config.toml
n_layer = 14
head_dim = 128
norm_eps = 1e-05
attn_scale = 0.0884
bias = "all"
parallel_block = true
beta1 = 0.95
decay_shape = "linear"
seq_len = 128
steps = 3508
Each number is 128 + 32 x the weight over its row's rms, rounded and kept within 0 to 255. Layers, rows and columns count from 0. Numbers have three digits each. The size before them is the row's rms in percent of the matrix's.

# layer 9 MLP up, 768x256, rms 0.0669, rows 444-451, columns 128-255
092:118071174139110126106212102156093126131125119179154155091071132098163105098134098142100128139104126098108157095168139121115116101144159174185160134099186127120169176113151126186146199135147095088143147127161093127163183140188135131092128072166148171102193141192120116169132135133083119175154158091174135110129101095169140118152068102146168118130156129130171099131122134086069154166178
096:156090127144178129104128101108106118108118055085136111091156142111184157134188157145124147132186104145119193118132106101134104106096102132080129139100146117210099096091054137081067185152133077096162072096046129135145111072112097133163124164116135124075136096140102090110067066102104077189129125119159091071173117166083132106196155139087135132115156163142160183173173163090146112149143
096:165163085082095125127133137123131162122158118153149198065130090125134155144134149075141114101098134152105085086118127091131125192125113097153150108126121124068120103131079054137135180117122111145108140163158087165119164128148111131112164195099121148102145141147125163135111093117091145143123158182177137138121096147106132133067145154157136095089165131044125149081198086133135131141088
094:130104172150152150199154134133141139113099130129127139143093097118112153122128106114128155154140111099150140101088151119108118117145124065134099111112114122079135182058160120117106151123118193140112184128116080164116145104100141096100135133083124170143134067127064154145115145143129068136159140120079141119121112073157107112117090100166168195098095133105045190030131177145151079080101
095:139156124167091160136162141124120159159182139109117112139178207092159169174142122150211195116211139063112192146165173100118138128174137168087136188159060058068093167166147126146183157142146113130103174155141109104105149160123125199119126141152163188218119155155131082105147125122136090142128133111097090119134160134155104151089120122178120167134150103130138084205148166148075121151152
101:151082111139170079086092159141193184115117137134073099093158101115125142195057154133129123132107129110065140136148134164101089148131123145129122128142114142156098070192102091176125120133129125073109147148097154058131117143134159194106117134134138100161157089142155177120132124118181164116176111150154148106106137175069150163155108193154135152191095159091145128094110124131136164106187
094:159152116067097122096149093178152152116116103097143155073100138210145150083107067122101121183127138115108093168131163122083194122229100153091118150093121177136140157137151110145127116210108144100141122161093168126091139195145129093109133130176148106147144138092115156168105115124101147154156096117114116198080094122195057092168149103162174135155151146080118123141119144141106147075098
100:121104166175191100149162149097064141143123199134132135164039114138034101149092166111073122060120130136137145133086140192160079145120092115146140118170185108132076133133127138136095162150075134111140083150130103189139146060071091192155118156097139125158163125121132104172118138103064127139166118117135126070123129126087151159122166080144116087141103086094074128142165148120105206146049
# layer 9 MLP down (transposed), 768x256, rms 0.06, rows 444-450, columns 128-255
093:143191112090125141151139147125205137127085104115100208095134141136105085167133129126131120092142151131163089116150112208181157162148166117140127142138121150184135085156114109130121122085154202194135121157111135141128097138100130137122127168082058100154146180038144103144191082119139140133113128141080108188121115194111096117060159097161121121128110102121121177066152163129127169071067
098:080146129152089196154105055077100166100118174130118132161093117142158111147146175103135092105162172191144134101139168113102149119118112116135166139117152082134124150121130183170129150129112147116134114134149171110123129171183171109176151156040143214108064077124113135074131085121098134129095155145155128186122194122144186153113155097130086105159128170129133121122135138157113130097152
089:097142150137110176137129079127104111161144154097111146179156160098139104116143163144135127155142255136129079178088128099111153150132120162164174111196164212153152103171132147144113154124090143152124063104149158184160133121078131137081131093128156172140172096154189135144150099178141128151146114116105068078121190088146131140123198158115092133131079152113161142119107066085129136116117
091:110149095178121157154099119123146088130124121131140119194133149166146085138113141190141121066142127139060097165190131138155116117104108141199162080152136141138079099171148108110103086197157085119132058131112124034134063145155151113111098120188173135139172121113154131115143134118102166172120115165112150096137124164128137135182153170193081118130135120142158113255084132065146188136154
092:155082108088188090157112071119143082101091112167156112141121060208123053118177131168089159167114156154175074072072136182147120128098128094147099156069155159168100111118140093111133134044110135136139156136126097146080090155179072141111089121106178147125108112167152171137127115119121163114148119106142149140114152120085165095160129061125128123146128177131053116140113099120145122093100
091:140093146130137049126138108093106115129123090113109131095144091156158143107127124132168090146103046162146126092151147129123207126143098119121113079115120145153107112070194141060112121169163140152145093186126120111141088105113133107088203179128111150127167123150117120136113170139112154164105142146097113133201084164177166092114084075106060134113158089161110059186157052118140134180049
098:145141138133157101119166244147143133134122124131189115177187144153084102124171132124125171148111182178118132109125128149126179089097156168102090063095176102066169102073100152051132146103108144122125173167113112136140098083111160148094115140153113152082138140148131115065149132128159130110054192133163158069122102127090140111147130107149087149189146153070051149162114073112144132131097
# layer 9 MLP gate, 768x256, rms 0.0641, rows 445-451, columns 128-255
098:133134057164145109141133129060103113082108159165124114155124151098159165100148095131158083143133092084180171110126132117166155100022057066176096135150119094123124075156127081127107137135100120093115129101112126184170128118120113098140151166146106145118101108197180124135159099164131151136153161090151151095136182102087092076101099097103110098113128095108149157100091141160096107124129
093:133149139111143079123207142171175138087170160092099088089121163098144071163080130149100174073090097071111108118174059138161132168121154092164196098144171087157141154104166124097191082105095187119136177104112179136143134117079151116081178149117132182094120153141138090127191092136180135183118145165105170145153189139097147150063111153107121114087195168087136152156139163067087130153175
097:111098150113110137131072115148164053125129159147149086163140154146120109206141176141123111106173105129126127138100125072160128153063135124110175143149142130090168080110165053073142096118203135156129114136107152076095065127148146177100118129119160062095129119122129165088135109149205211037160091143197120101123075171085138117121121118100100132154166169130101113175147097134117140112147
092:181170109165107120112124154153111123113139150070147154087147132136124108143156182175131189142161155109138111123116114100079154126138110127122123107199091157085124138172106095118139144148130118132140118109116158087133171147167147133131123132123159156103103124157175069157158174182139120142141113136143167107127174138114189099140086207105139157106082108157100163141117123121110086156109
097:114116133133145163120120107079079065174111094089130179092179118119067119127154122119119102163141028131111086132138174159163149150108099141117153079131111125155146084130191126119134094082120186132134099138143092182124087121141138169058186159154125086163129119138120132117149154096127098091059129136084103145088091055103149157110083086112064097079137085163154159170107134117088086149067
098:147154136128138156112162140068161095104163072176054127167114148188108132085121099138150161181146168045089091085109108094096162124108106138099128171173122157181168194103133166184076154148181110116099098099140100153127179157125133135101153078074099142121149113154114129141087116137091138194195126089121200171157128125195157145059120160111144146155098130165143133082129163138099043092157
100:165125181118151127138124097159122155142173078116116158152113131129104088127089172095129105139107126141183088116125129113114095139126101111109095100052164077197156145115106152115128124159122062079137168194126138157142124118126146116094165046182119133113105132173117140076177126169132137157134151118160136106124178131118105140115148185116142087121109188167093089046077100105062075118061